config.yaml
num_hidden_layers: 11
hidden_size: 320
num_attention_heads: 10
init_std_up: 0.0231
optimizer: "soap_variant"
max_seq_len: 256
doc_mask: true
Each number is 128 + 32 x the weight over its row's rms, rounded and kept within 0 to 255. Layers, rows and columns count from 0. Numbers have three digits each. The size before them is the row's rms in percent of the matrix's.

# layer 4 attention output, 320x320, rms 0.158, rows 131-218, columns 160-319
102:115132134176164127120158114216119136146114101148152116053089177130148138227136090132140145121104110163115084107172089129118115143118122170138158136105127118126102105128126071113103135146154118151157134110122129179125131116177170175131109129166171111142110153101128148127120171114134118124127158145170142102095066230087152149163179106150137108175137134189171120118089149158081170153142097188152113162104102071105111110115129132059131127112126089129093042081137095094153122113177133
112:105149137121154118147090102073149169114102119116129132134191164167137129120103147168092136127075155096166170134109122177145126153132138172129113101142133167089146146121148125136046126111115090177142123063121074128105143072155119142112112175158179116163134081113095098151166134168138163101078162135120082089154107115156144081135128136170128129156096133130072156152104143105072135163116127113094122092181095115150125084124123122137171140141142123064131121136135104211125116098093132
103:126101115091148158157142142109130107152123152109106133087078059128152090151104102106118086106136138137138085107147140110108126146149129094121178149145186156155108144146124101137139159126151136106102115138171151124093166049168113105166131113158135098128187142099101142137114101130127162143091124100158152148132120125159134137142114188080116125118063044203131124061177169124162146118134154166197158100105110144171075162106119151143107122126140101150178091125151069094128104095169105
096:131110150156116103096149073146159078074151158179135085167118075112123146179114142127182116144240103070143110150082122079116096187124122135183101130091116148116118088098164086118075141158086144113139149214190136110068125156169119168137145139109177135121148136162135100155136131123173136107137122101126139130148160100089143065161117121115111150138143214134106129159136114134122103198117144111172133092172073124126132166166196125119153144127125133144073106123175142119084100099103198
099:132148051116153112083174119139119146132092116148119099179149158130092071132094173107099161159067137151120152188109147127097147097086102120167071123142116146185123091129146135113148125152202126150118110136139184146179135179095140183131152129117110146136125129154128145119140093132124118134150128112112160177121126120125152134103103173092141072167153126141125132154178131086167131108085171104162101135128107090079094160155143158170074195097156133150120096120063139136130177090179114
100:149129155134119154119109129134089147135117161210128080108143148081120121139172186171128107088140098148137172144133176159118140168073127093098130155151155156141129176108099120109147154108152134115106119110112090103176118133141131102180091133108148122139122190121130179081194062109114148124125082104114158092156080096137161115141154105073165099182102161144110154169119112139109145167113099112081169107103072107094141119083176078192123065080140145178068100184178099123192120151128135
103:169193123150104167106150092092178125150146148073104103110207106168166069125131133123085187140103120108121106109121130107098130041128155110144103120111097091086149131130158115128153086107161105149154080082117139120164132093164137129140117179169112102108166117125102097093144162144110160176124116142159164151175142139133136146065087110137144160121176147119128132155158108128078133140138145165100096132159136137102145048115105146194125127124142153112101151168151130181185138165176105
104:128096154183180175139107091134176082144179072102145126148170070136169097144134119168095077168124122131115128114113106175117146106094175076162089185132150110160068130146103169097152126097132133111160117131173161179095116131101101179143109151123128101145121159113150114101104125136188164092087147160160119107086147134172112181100138131126141183136130166090064149169116138117089175126079109146121111074068096105112139136133167104179151118090158131160092171110079123126142075121125121
097:100135202192155146155163120117144131092162182127177197176183101141126147100120159152102132138082127105110150112127110124103126140119129134178084158141172165102174099129130045158137177094134096115183137167152157084139106158082154088135177129097110138119105135086098176069158160082091130139123171136079164097088131076163119167105112204121142172146121124076199122147149076204110110144151126104128128110159110149136152176121121132102105120146090122125072144117164129120078118177118071
107:075151140093155144164135132125149093096135158117109148116146114158139166115172164066130119140135189089154153118089094123146129131147158163138108103128149120070114123094169119150126119105119153141131105192108110093160066149152137121101072169154138157146148164123137127196141081115106182114123134128100155099144161183086151147144158229113128181174139158136124072125110143110112085098124108142079118128130184134163107127159109124141164075106149061099137110168159123174133120199056095
097:135103153157094097144097170108102113108105136179133142072108123140110138142102132096193119141088122187092097131126139137171110147161097174154140117119044110137026128121101137139144100103137117143153078160142130141136134129106138188131123060123147113149111093113184170069068113133166166119150060117050091163137118131137112165093116207102163111152105109126129100157133155107104120150101157086093136149092089171157125141117123163114148082150147084154146103144057154121129111106122162
093:126076208143104081000126136105114093169142055172138121102141131185126160095138115109125172049096122151150162141091076106143084126099170156138124140125119090146125138126129143100161129072121112120152156143125129091211174075122141127082148169130126138163075133124104149132115118166163174109132124140157129184134111121070096170120107113172109133153097112126167120157085112099198125093110114096094147141166122077130151122111102134145101082151173102165138170097110145114100152146158146
095:103143151137148046129126126113115125101086055144157103090128159151139140114194178113070192130144154176085206165134139140175082151132091144109170156130121120156097203124125128118134135123169155138146124138131116122165180128110168147167114111155124114117134116119121135129076115142139149117111090111092155162128173153158146137122118115131146152157169175141119148135116194110132180156122141091152143152062171121143097092116085099125139142110051130112114145130075102144126134122094143
101:106175106169140119162141123116114115160107107141141089091094110101158107043145094098151072191160108129113114083113116079118053096122133119149126104145193137115096129158111097137144180171094105095159098192130188140120119133075108096137113143108118134118118122085136145151091151131145122190106133154135131109138171141121084119097119155142096115085154177118173098143169083142097127185207197043117122117186139136123125169080150183158134148134164146090186147151105117117121125159168100
103:104081104143142116137166103038118184147136177142101124114241112164091151148132125192089185182108115096133135120118125141142151093103168097157114133155101133142171104125147068144146153105173106154139108109145177114179092140129152171132137102180108083096188082150094098125143133129120103153091111125127122071128103127205132109150155138088149128161144112106112143104095057111083107092142175120121139162148118054125137119181110151128151145085109092122139135149116146221120100132159112
098:136158141183169097126113154125075101147146145085106137084202174158122059110105150156158147126154122163122148085105116125121128160150150120107132115098139136173180150110161123119122164133135119129111104082138119111143088172128101156129176112086107092120138109108132126161105072133126168163154109084142156162187126125127132177184127090123180137150134117157097119091077075095132078123116110132157122175135070116128139156118140118191159122064155134124114125089163148171086130163090161
100:122115134147154145083145117099081177090119038161142116150202095163077135172124067127065108112140127114158132134101137160137079131123126057142154106153146103115110112097146101098121059126135156079139156113118091150067173166156154167142123172138127100100133080146159107100138152171116121149094160113128117129162165104173111144100178105153128118147149118099116173080141129159113138146164066127176142137193152132124134079149133192085142104129105146167124099175060143141132103156137123
100:132170168139141090033097123158105135195170107176184162171153140126127108122071184168132139147181133074106106114135116085157149086164150116160134135154131120162111127099121126124140134163121137137103098179138133085175152116116106141101142131099113104053104140148126114195111118187126106152069113132137085144108112125141122075161163133147075170130119126142154083159114099133159110116125171098112166120145099133133109114212084144110157123170107107141109101182088113121089128107070151
099:109062095125142149183127087104165134166171147150104131090181137145059107067124159144190143132099131151100127167122127118067117139146132119153041113147132125117138171088129160149114142156142140091137115080130073142126120131101129172107155102121149090172146140115087098128106146137088134145096103099171092136107142125087127078100131144175109216136129119067098162118115072152132150110125113157079138110132151154158137082134159130143118128217118105125083130057105107085097148152089165
096:152165175102138112108122135079092080087151074127093187172187133127162084127163114161120117150111164135114146089109131148145105165111078140094087147142132139118192126114090145159110142115175076218098171117159102149131091139120125150140173138119134117147084124103146178133148104102173145160172097146083141126125107127113116141095126117131177104155098119159095137137117151156173133133157115142124146085125116143155145138125094123107148137104166146119086127169100117160098159151176087
094:129121146105133147138108163110074215070107126149095122111137140077113112151171125154159130133144099156189146107062158111138085141158068134130156151072094096104147129151117155212080109074132094106130150111101092154134152132118122133150080110137074130146098136158113127127129130111092092141136128100134141110156141124151132133120093121136077139196150087130062111126105142133166058127172156092132056093159130122116123116161142154107111156121071043070194149140097126145117174110108130
096:142087112123084083118134147159148146154122120133094138075161119136140152083104084163082163198162102121090159186080127180157144155132144120095118144104125126127116112114153128150107107057155147096174140113058108135059146086109140097139156129118141146127123081130155166101145146153147104114166120134122157096079122151156196098139134121117139124115102146171102156174188138183165093160168165135114096177108132154139133087139074144127154132151165111175181071116174142163142124104154197
102:182113116115141150078094149135118058095129106166140125122057084111137153138121109124144111078170129060112102129106100123092101124147097154163113127076081193123114165110163093138114175121100135162176142144122114157138154147174093090079160114130128119198126104133208133047152195112137155091103121135140069146173150091105119165146110164097121155109171147142117119158154123107107093125119128115109131134171164192102162126174133080109122123112136128146096101100176154176137158147092105
102:133161126108106141070168118139150095142167124136206172151095091170139138086161169155117112174153112110134094191150094133065093137135148113148067156124084097162102087128094157114098152163102101156130130125084068155104137154182083127159127103125158058073169143164118114100109071157135152086139163134171093162152124082135162109082120146105115135111103166137109135139090106118157161071192085165109105117103097135140170142142062119124143051085166142168178154169194089172097155143144203
102:143120093159124102121073127132081114156111120115114160083095142102113133183124080134163106071153147138160092183158159182120070119142124107088161117067105121107153090165167122120112169126098164100114079150116148099117098151175114157111159144198121101074127127095181153146102137105092134158114097117089132139074174129128113111162131090096234087151117098117127136056164101147138157111115121112110112189137146107148131109150151140103141111102195182168076143183114049131124139159131089
097:155176194145132169137191096034112136111130121165128101132196151108130122150110120154129152149166183139080099109154168101137185095164112120150155145148119119128124192145147112155151135153148149154120109148142146148148138121142132120167116099143168075107158108070202115180120059122124153096114142026151110156180106184144141089186102130142063117118141216149179156104134165098136102130092138089154103135150098157130134143164125052076097146109150168222124148060080127109120151108135192
097:144139107182097101132136100130125052093121148030125207083113128129107164117186144106151143111138120153098190155057161159071146109169169107121153176096091122164134142121167131102134099152121083085086136072111154130125104113131141148137100088139132156104136126152094179117143141114166128124078132074089134121071158146169157177132137175069110122095114159148123164164153185135141108076119120156118102143156129133118167095116081183198127136152134161120122166106186118133119105123173151
098:120100118071172121112096038085125134154149122109106118140161160135106113137095067095113163120079112129152149113148125130163131110153129124131111108125110155090098107165121111137152148112096119091134149126099107168098120083165121106118100072143167154157107171151067075171164114085088110124097109088090157174166083194127090091114157075134167081120101151092088205115141167123103127160139119160143174137122108167114137104124141128163098113124157159135119134122176117133106193074129153
093:088198138145170145128173124091126113101130119175144234125136162138116161095146106089155104079055147106144196132134169173132071125109136172144136106109160197099142129099125130135161105094118106124172087155146090105103098191160099113179156099128167182200110097112124172136145165105106140129147141144087142170099142094157161164099098154102129166129151104112167154109138135143139096126131095157132110141167057098148139129043074161089132113100109100100118172127138163180123157122132170
100:149138062112149103098090140119124108073104130125140103145131155154109104119140158074137065116196154143174087160126137092139118165159153036186168146144155100126089138173135106092121130090107104091131140143186136152125150115111148145157118096181150115168048151158125142100074124116126142174127094147169164120123177143148093122125105112097090135171135129165167189161131064141064088137114111156134117146150096100137139089119118119123157176099162140095122131110175157116109134148111110
096:161106160170041135150180068129102124068069159141134157154130055133111169111132148137157146103133112130142107102146120125113144146094103176103102129097118113187155137114153140112132153092082044096126088148122136133120141126112132143129101152129130151146142127107097143156180081176138184163131101119163137140089164113150096070081172124086140079137085117065143150141093133102129148121146111153134050133150107081129137108150196152145116102096158180136075105168153067100068124139138124
102:107115145159160128073107116072124130101087091140110125101139088144108131115178115139111100156148062083085140141214110103125125077130155109141067173159162147151144140077082129171175165142139111099139132102114102116175144125106133111179155150138116080169123112164119143110158139138156139195160144160118139127149168134135110199156128104142141106094082115106128155088096095183134077090137107161079079180167145139107080155169082111106132158168148118134191123134152111142082125179171126
101:127111118151165151070111160150123153127150137123121099070163128171140138180166141104090082126140122174119167149106127185116178141157139138152108114125115155088119131106104160122124093122216129145129135120155126161145148152159132056103157152113109183130164086135085113137181087105124143194134041073074168148065157148091154119164114139127117109085081077144115155141098138220103094123065176097172110184123132139144048144141109147142149121125180140155065123155138126151116124104142120
102:141133149145131148121171171102147137110106159107134058118116195119121103124122125173114113121139105119111078045090133097118098115135184105131108135102134124102111135164156126135195073151175106114148140122118161160150090089179101106181150089162127118155102146124108091146164096176099110113149209121152092094062143156183132092049139065122136111093108143189070194189119130134144080118149110123148126109118126093086066119157135087092137176091127094103086102138084154156163138164139112
110:115165091069079165146112164101204122154161109050135127123086104144109074135105133089148143121141098127113134105163122118096153121116121133165145085155097165112115092124106154164135119169123135124124102125105126124131155094106118112102161096174138147135184087127112151139078158156098117108155135107104108151112143140129112134201167171149103199115173103151154123104111120143148064133184145149181105057162154081084052148112145099159137157128091116120158147091116112121097125140173087
097:127098157102112072192134112214113158141124162131171110129137122119129158110103126012207108130151145101165100170119179150124101137149176076088151159189152139131112099114141132075105126123110137124149155133160154146151171102171168128191100151117156127076093099108165078127102091072168106138122154070148112111078120134132126148081120109094115094134158184084197153125145136126141122160119094093161119109151157158118156117070135139130082141123114101148104135112139170168157090161132134
100:110099131076147109170139148095137107105085089137160106105159124114150110091107165151132085160087130125143171090127113125059140186153178142151116159175166144140156177138155108113141128136127108103110078118121169080192123158072124131115115136108083134112124148127085140119108142135108125112145126088133113148210103104113149156048096074089135119157147135086115116155167070084069123149108104072079146125120136139128163119088145096124183126106140111100111098096120152111195146114109140
098:088124137160112091157121172168115119120141100106096127132113134122172146145139181119126150143090078144145087141146152146159094137133091138175155145123143137119122101169091128135121157128128153132118133172181123164129130135105117109169093136121137090168161085119170151110112114145166140130100108106120113122173168127047194117167117147135126095106143120069196133065120087099058082112145124118193056151079133131102171143171174207067141120137160114127107163197124114184173140069153120
107:123118144065114116105105152199136130117152128135149159086140130089136147137169150156154156071138085134138087127143134124159121128121143162149091134122091092157137127104132083154120124111148110155180197075128122135120083108103132116123091123118174105121101133158222149125095151100110082162091155141141096137144149186071150113155167111141132066101126088070170137089108100122123142132155087105139166133118152117186091135156121157175097118160026120133169094146180076096147155130112169
099:100121122102126141102113150111141144130110140070106120143210110128171177129157148144131154107057151109140098161117132137127142116087138107191120179097124144102155130124123128141137129091075092143124116102103174147140174091120110172112121081091107205127167137103194134156123179110147185087181135119193132156148132099146145151071094164141149133131142112123183195098151107077154098089160188150109070105117186079109082096075155137129109170146128116138207127088184149077094152136131121
102:082164132173095136167086119130063115108128115125085144164129063123117145090138058118137164136140122168062125151153129129131212115115093129129117150090155088162060153123122179159107158109130152133112127149156161155108109106091104124132159139113176163138093085116136137181145154135112134126149118180197096118103129129144177126099137158093146118136098083152069140138119094138148143153086118159125146129093152104140162124216135106155136117175084125120116138127153105175109128187146115
102:138135101180114145121116126171112120096072123167089138078104099099200132102050132093143129196095089125132103129159141104137115136119161076101113128179157140127146151133115107103103140163103092095153130130145159132097139137160111154115133182131164123168114144137075170125118141113178066179153094108111147158125084126143130108120100075057117165113022165149099094179095098181140146174121128108107154135081129109132149162030120129074140129089064160123163088055098123068162107130060088
097:123108113104092117147149101162116141142114099137118123165155187090120145140038153156089191118156144144159122104163129109156113157131109156093112140144107119128120108093109166133143165110122153105146144135107170135113126091190138126152118201130134153165092167119153159127110204106085128099158136103087128107086097123119097159154111088099109091129073175106164092092147151204057085183183134121073080128109134200151182092153170147115117122152102114088120148150180146075142114161111144
101:065168095120073172145125084107141143166176128155149180146089157115122125151108079127079116165092125103112140143135141150128128137154110150161119107174140134154179188174164111081125082143074140112110124113135118103105104085121144119146114129136138120117191097110123177114091153095115133147117108116150115139095088133153126130134124146145132160112053166091108115132153135148105078135102143112103146147182179150142167100161116072131125138166125154081137182105107147114133135164113187
101:146138103053151100092157062074131149152129156126113129129181086104134142088115114069126108095121083137097114086130152112097137114127092112209111103151137171128135126100130099086088112146127107126100149164117122101138176118123102150105111099173096105155097117167168153111178137048173164109153134166131093171154132130110140082114069131102141122193190138106139077086127161122102105108148078163137184116119093124173136155083099108131139096125125121136117115165090096076173196079108106
101:112201136118069112132130147143142159126145146113117138102123142083127093084111119097140084106095166066032140118139104190153130125111151161126138074122083151152070108101064130166147154122124135169080078114128185149148123143139134114104087161139112110145173094110094148153129156169171093142163097122099105130095150087100156141103147122163104137120128108167124139147110142155126191169148098166083122187088100152152152116150104104174118180129163112098113089120141163156098161101085154
098:102118117157153178185131086139177163111088145116153166123187163124078101111113090061108083192151143125112128083084136103158131136098124073100145110121080130109093135155105168096153104115123140111105209136127167189108171132168085146110158126081125161087188164102151097167095119126145107123144187183160100127162122153087126118126119094148172170165145114140155185182139130172143108141172126142147152141047112155144086145128104051110091123069096136113132075172136109139171126088125167
098:097058136111078110170074136130162122148102096173101122166082120089140115104198104106096174097170122142112149139153109103161180108159137100138100088115127129102142155166117140090140138165078188165040124115157103146141097132108097132144106163107180092164134146128115118112160109105099151086110117122064125118093098134126112079098138186147134130134134040118125125134120168128145089108095099146118131131125044092148105144126109110092139115128102112155109150177139119147123133134136063
104:128065104147116142100156140141108180148141109155120101120073128084144177183138102107154120106113120170157139144127106122145155168162114156129207106125139077076138153073115099154096162126145161134134099188077074135126128108104112197163132076156185106106063108102125094101135053156116148115131110210116151118127146118153090108160122112112136109162159183124198140127136075093092152095137163115083080081133089121148128111136121113147174091132096129193094109168040136104129149112098117
094:194147139101171092147077078051122151161182141109081139148100125152080157107191114156174125133163130120154180191132126156113125133144181143133107128127109147167134124089135115123135149114154111088099050098070175139120118131151120145162087155093121147099101163103187126142132092146136064114119153101083091086103109144094092156125129142182097109120084121088139141199144128136112173117113105141103110144133136115123127123119125147086149147141088113234121100105150191107136115196152095
102:216093053151182166129122137165133139131131084114177133120059145152135132188135069165141155123167183112112150161086085119098162172091090070120092164180124109128126122158153148130145118141168175174151098163132173141125140152089138110067146105141184150143159128155121140148127131099182125136142112105117090119111117123134147099197163120181104072162135145171131111183150176148091105117133118149134134144138130088164087137169137058163153169172116127132095059140198110113141128095137124
109:162097154104138162099152130088148128117139166120132084086090156122092124102143135101161119084100069083047127150101148134085158132089145132145138169075144108124155139092157085159159082137131123117135150126144147062122111113127155087120155151162096136094114127103113154129113113113074074131141202145122187158081089088165166116144182132171096114133114133134183194111131151114133122120114125090122117148089106088117113145130056101160107129187104223106114126122099123137160156149159134
101:134183122162137159154146115115127057140122125128177164154086152163140101125129148085110145120125138144144077104115141096096144120137104107129096144133110098112108117159115172181103136089126129158077149156134086080151146100130144078164117125121177174147151126099109141142145108114084151111138168144136180123123163100149108093163186170107165137188131163129099098129108135099137126107140137181120134039145089113140105095195129137100169118105147120045134164112151125158147081165110157
102:069115150107135071072124131084182079156081125110188128112120125115134162103083117151073156148133103134087164169117130070145092153143159137130181146079151119129102151068099136143218163086111112134186155118180105139129155113177140155108146121155176133136111132160081178171098117131114101112108106136081080154067126129189133146103112135103157162138093097080151111125101148110113109137129130167130143114156098138141128161113075118106127100122128103082108071160096093177183091116144122
097:118120163080194123113181120063125148113179146118124191160088053131089101153110148113174167141129092091170128117114138126135137068098172138095125093139113090099138139124095137084152109104117116113148130162115128115125161153098104152121044166135131134094138132140097168133161111096147162113145086118131124127113124161152158125146089101152187144129124072146128136139121128094175151145142141122131130087122175097147140140120214151183100180130161083138109100153085071110123102132142158
095:136091085181156138126174196144087143129095136105156116144109116075142117124056055108147129068158133137133176155158132152076116133115105125082136118099125131156205151077142124134164137138137151096105129165090122127138111113167071117111118096105186131139136115168154104115151134117133138099169078129118125174174095173131177134134163157162103094100094122105139200100132112125124130171204116161166124069142119152146144162072113099086094151176144156145134072169149224105163079145122136
100:182120185128087087140110146151148182153142149115125168110135072165226175124125106175121054160111117181146105115107135113150124070113129092107142129160105173120092112125082106122159156151133107114143124159129141098030147135159107096154143081148122151134120150160175102116108124137117203112150135134123112126102172125148169121111072104120107144173121101119101120104115135153184124169086148079132147095102115102109117093131094169083136107116099135088173123113072117081125164159191144
099:123149087103137128114101144152124102115055115140111086144127170164149138188092159110154109079149159084112173163132127082096113147115117074184167113105093109113126127141172119139064132124090095153115147117089148127116119175144124142103168137136110159112133113053063065162081063137094116121211136128150140136146110170132062094111174114125135133131159133134163119077203132149132107133075134108154132128172177174148106090213141116157118125157127149161088132144145114123095095123074151
094:167165067158139143080092084158109148130173130151155157118132191145161094107168162171167072128107127113149122154132142119130174108114159130108131121160095093140140093121180115099135096128087131083137097167143167108113161129136063145123145127128104171103115177133100106142111117102136109146147146136071096110131166116116129161126153195127110149135183148167095097122111148124166103139162128132084062078141144121148163106116145145153127195106127102165133136118156144086128105196128133
102:085153151125166126149118142139121133195123097029149138124182152119110102100129095166120143137121082106098193115150130104162047164157149154091148150107170112100173124104138120130148113120093192201140080133109127087114110101131159121097161110143171140096098104069152113179144091125071110130099136123177156143089123163128086105114146180150085085103164156129108139142082137118112119111128175136140083138198133144094124104091139134167113171107074146166178119164121148168192108127119116
100:169129168163138168123163170190102142161089122120099145169095120110142132113110114133092053172126172095118151110105144185071120121140105140122139128174159084144119161137148137124120108117092143105154184186108169066099191149136112123183138138145120112118111112131114130081135096138114091125098138113144082159127109100152147154145072165137135142167092137137144073145114111086153099122140109116179128135053142116129191097102119109136099137127128097134108102115116135112119198132132068
107:128115141121125092077100085111128084078115140169120108108121148111119162129108109157084139123139144154110141125167114115111127150087105094105164185164088152161101132100148221112138094112130136149163093190071147138169117083141101097126162102089139118125089148203114169121147124079138093162149141118080104174141150137147159122136151124142220194142108162172115134128099189149089157089116161118171098128105172124126141126116131117131132123131102147105124149141162120178139163079160172
104:149071106180108158136100112127099111180155136102113138196185097131122134168142170169147087114127145101164100124124135115166118171128090074091142133145130151079138144133135051099134138104140113098123091175108088141122146147152170139159082149116089166134108091124158150168176093127123124169108070125135062099121154118106087133168075103130107134129153125091163096196178151105157092110121120083109167119126137060127132108157110135123130090118085110142093113131065154141100117186154171
100:146133186159174185108076157061163151131101154120164169178141093142159113069125131129125121151104116083117166118118122132153158147143084165131077116117113102176120181112085154143100099103126165102111154124110148126134100182087102154106149131115218098125153086148112143126179136111123134124124119119136130092097042125074154144157133100147078149123074170125040095083094132066121096170099168139126191164153113211074151175147170121114105124162148174176093133120151153127106074138129150
104:154185101175146132117140099162127125125141120138156115132110131107178127126080107159112160127120091133166113091191107091130115181125109108151139180153113098118161196113096111105142148142156130154141131151141113118098135075106156145111138171153135111108153161151121112089102172161100112152121151124125130142128151168146157174171115129135115160089058063167147197148114129122178136101102086136148139062112115105149100153083116168131200070170134111080138112141117115093150174142152139
105:109109099096123136150142137091149149168132152132087140136172147171070115118150135180139129204098078124112161111133173159106076117143130122102129173141111144099153138160140113124163111159152133119142179148179099137200103133074179120194111091080122148135095149145118131137173059157111109122180047099126164118140174102134132130166128079163085106080092179168138121153117177139109135123115154158059088103111123102113113150172141109136142073090178051169101125184117056117110121107138170
093:144135111158116150080104166153090143135154104138101117109132111097216152134133125130110135136127133109136120154146115109082160110156100095120113149098129068125129064152147135119121180155159118157124105138154105083092120180116154133129122151104160107082136156136137084103149167131118058135102172158125131080184133227158120125077157167160137116192146116135100116139142119093141136107118130114104195130142182157130057112121122134155111158147121148085173134156172148145076127111111081
096:112106111175164145200093118128117066158122135104131134145151065108070154147189068164103109155112111134122125086135127167089148135096138128124117107165186053109131121072164133119162126150141125145129107110093135142124100131117138143123196089094125157159136170135083112085107129118144138118148125124114100201117209104167088056137107116167094096161152125177089112096093096182124105116149107119181170133179168103169083114103151091173070156183137114130089147153110159144129108197099103
098:143114106109092078121103117096104100134112115115134145171087126090127118177143058139053130200165120132121130174128091072128122119068075105117193147161142161139152121134100118138096159120133080136107117157102120115080128161156174173136146180172183137093102083184099099160145075083163087168140128174191130091202096163156134105064224163145143130119119173101083157140093115145142113142105128133065137097187164123122125079149142130117166060152125171144173085149159206161136150136146148
100:119171163097142200143096168103129164152173124167087165159151100168121159187133168097099149146172098128116161144071118096073106115157185109109120129134120122175099162122112131151163155187122138091124116154124154148132138143083111099096129133058149081125105114164187088141129102127102137166138076109149124148065034136154096131169142114151100090117156127149109164074111141073124183082136162153119126060128143113076166170151106056154098142090069107142123199066134088072172096124140089
092:130130171177099119158129144121074144079150176117104157159097068120150194127126140069090150130140059113137146172148113167114123154130120128094127140126109181087160136128162151133169165119094096147082110144165131096077146148165130179149108181075134168086145147133162173104144146111139143072152135142080078084173128114177152110118158109135093088076106135119129188103123073104081117088086133163157118090145139134084124148173120192105137144168142111078124202162106139115096170160166110
096:077134161133080111183124128112064164176136093136122133170121155159117164133106108125095122109107143124087106134064143125117121098188115167135165076136147138104103113123099156176114135089154099099155077096098121103110181130137111153143097092136122098173108106078106094141137069097138136113115149178143144143180155148105087130164073145069149108164153114135097165112114143185081120115174159155110134176102111090081192096205196123126147112159159135074129173055125089122101118090131143
103:126067131205156106193144200183098127172162116113107114052104133076127084168131124116097072168125119129120127076156104139106158125154131121152127110158059137137096138146142114159101127118122112143118133158175077143121117131172175146115131068179168148151116173155162110114093106112081180115152127108160161150162075121137140171144143140147206084165157122103126110091153137092097102097118105149113099123126131140167149191069109120109154168166133219180202174154176126104172162111118142
098:074133126152144138095131139098109128130042130116154187116116117125049137087153127139137108130115133089145158119084162132096126143163133149144128151132134141132073095156138150128144117124176090150159139113134128147081169180177073131164146186072135132150131147145136132113128102128156137126153170172041137092094128153079111124091166088149108133103101163142154160169193114088102065130098113174087126141130085128117107116102192142137139087119116099174066134134098073121172136182161125
092:073119107166102137132140099158105166146096098132172129150146137160184112111144121132096080138112109122091154113163130121135171150155154131111129160084119150100154118137101124162142086070124099071153073093137100085121121107108095123182129138093050146082163161128100140058123072111143096136112129126161145118141150098136099056113093101107171102137149153117145129216125156154161139102186154070179054193036097094143160185125182105105118168091143112100150143231148164127196143124124119
097:127088172097122153148147135129126163174120106094070099026165119128130119156138144129108075178107165122130188152112140165141108123145129096040062096165125109064123118162157129169141100105164146120149182120106138113098183115049164060094139159117141077107140151115083144099148172137137144105164145155089206136110112123157062099170189148155128159114062157144096115143151145164191053159195123091186124137137057167162095147130122155098164130137157091154133086125096188125114118161163126
096:166129096120127103113151149145111134073114129160110110093124136071136098102115090173132168122150138140158198135142118213098133156110136147119150164080137102119148148136153054097154102148187161125118127123102130136151139193134094147159169143123188185091103068115150109118118161142106140118137035150086153121122096134164079117157164131128103106138164113115141108180170203131157109149126127106192098154148141110085136165053124163150135161173165140164079166088053066172125135157198120
101:114129115081118119114146138130107087156155094120171123075100088121102094169097137120129083122101125121137131142119142107160122128146149114110100155126137116089113135172111189081124070153109126141121066141065118159144084070166164106126152202168132135142155107124128141111103105110140104166118122134181135161141149103076123152199124148134178126163195082174114102104119145141098096124132108125131140099104110151133120112140132087159151125196112144130157141163136149172106151133122107
102:151091163187068185114149195108131112174158162113128159138151093122137120077159123116102096140103121137139063164143091127116129147120101105123077128165166148127173086093094081119090132138131114137129089075091108103098136148134149146142135111112135130107117143094092144155219127113118081145159158107116121109139030102078135187124138109167099107118164091103097143145140139145099165161152103088093160086106168094120101141036158086073138101047159154104117072103115134093125137144146108
102:100110154139206159109141162100095139162156126151108110132127128125130159093123140147096125172120186149117157129141141120131118166085172150133120101128089108156119108144095109186091074097149082123136109145084093161138072193173126094157182093091144115109100081089142074136056153127158130113132163142073128098145169149115137178107124072162134123160184080128155133115154044110136127160065067098196173152152142140110174110151156126086081096088128112118134117133133146062147149104055077
111:082109150117089094123120115101154151159196067124148131142129094167096184094155111128072096228139111147134116159110162193179090094128150125120134122138133152074168139155121139164124165135095136171147132129107076129141114084103127123127109121189086127167176194141178125143127048128081144157157128094076160080117106175139158142122197131157087149126143090148062136177092151145158169124151149132130094095170109105055155177096108092164114101110112178171100111131084204137131148153169106
091:131126130107147159123154126091183083111097112121163109155136175188072164172129101126144156188082145124174138150134137112066062104109168151171159105054143209132143147138141128134183100102179114141111114205161202144109090125117173118161144113129165121142204150138077105161134089072131073075135137173173161168127133085124125157106080112106103140095145085088133122153158120145089104084084160179157140168162128090141156115089125130145160148182057160115109163161173170157133140097130170
096:117148092085132095153133138178126132126214172124111132111163079116170143116151067109095115133122163084135119198148124152187130176172102122096122124115136138107150153121097135125133128148125149110082104113105127170096090126095145124129162184156109151129161101125126153136073171102096112149151174175113161064178155125134135156156173116137060128107175149141108110106167139108149177120090123122148121129069135099110115167203116151136110184125100198147145151105121163172138121159142129
096:089186127161094105119133181130077074136119155096162055101120101142141141196100122114135118198131120128130087096155064117123103125182141171186102122105133125177103141145135131140125127125139093158095117131091077109123100074156136130215163123118137124188112184118156091137113164142159090131144149170157105188173172137179111112126090109140132111132132114138174148091096131088112118147098122124068138176140153138150144072146137136137142097099094209175145170173104153102097140136132097
103:147157085152117123141131088150102123076141116182171129123106144141121148084156120124115153141089125152135111154118118157168207138098148124157161154133132103127136130102173197089150095100110135098175132085140069146133120125140120159172114091133100159127112167103165141107117060105124159159060107085164124107104167114112133025091116085120135173083097182158147110165168157201099065111103130150150085089108162116081163077149127100157149062123116156103117126112035118109159050121054101
100:156106053187179109112152139156131133100150147094156099134083134128160113181173157205138143081077105080181136174139180155131131116069111103098109113138064090138143112084160104107137151165146116151111100207143163130178127120160140149149105118111100121122117131158130132112190136169073102123160065113092142115185100085095120170156129141135211152077119058114097140111074174164144112152154111150188129141191135154117120159087100117181139151167085113126126149107113041142120128149101103
103:142150166126080099141147132137127129143120097122122117141074155176122145117086117127089153153144143113132126135120119135164137102135144115097112096086139131134103150132106125092117128123096153092134133102097151139148144116157166108074079128143145156117134120086133111085146130112103056130170134071149130138111074153138118117102113100128152101137121072125185090178090141091105110158143098203138116108112131112086158183143167119136067116155124072162148183134123141164079164162128159
097:112089130074130154124128104117170068140156129198025185101149170088067143129102108147141154167108103122134139121082152099175150128125174136115124154131118184162123095136166109117120106110198052122160114138139148099092129137135155120124122131116100131142133126102109174114108142186154111115112118126162152118121157115145145139129133163108083122119121061117135044098064135151099101130175148142166138141106117150166124132095182096132181217083100141137141154116070076154133151115102146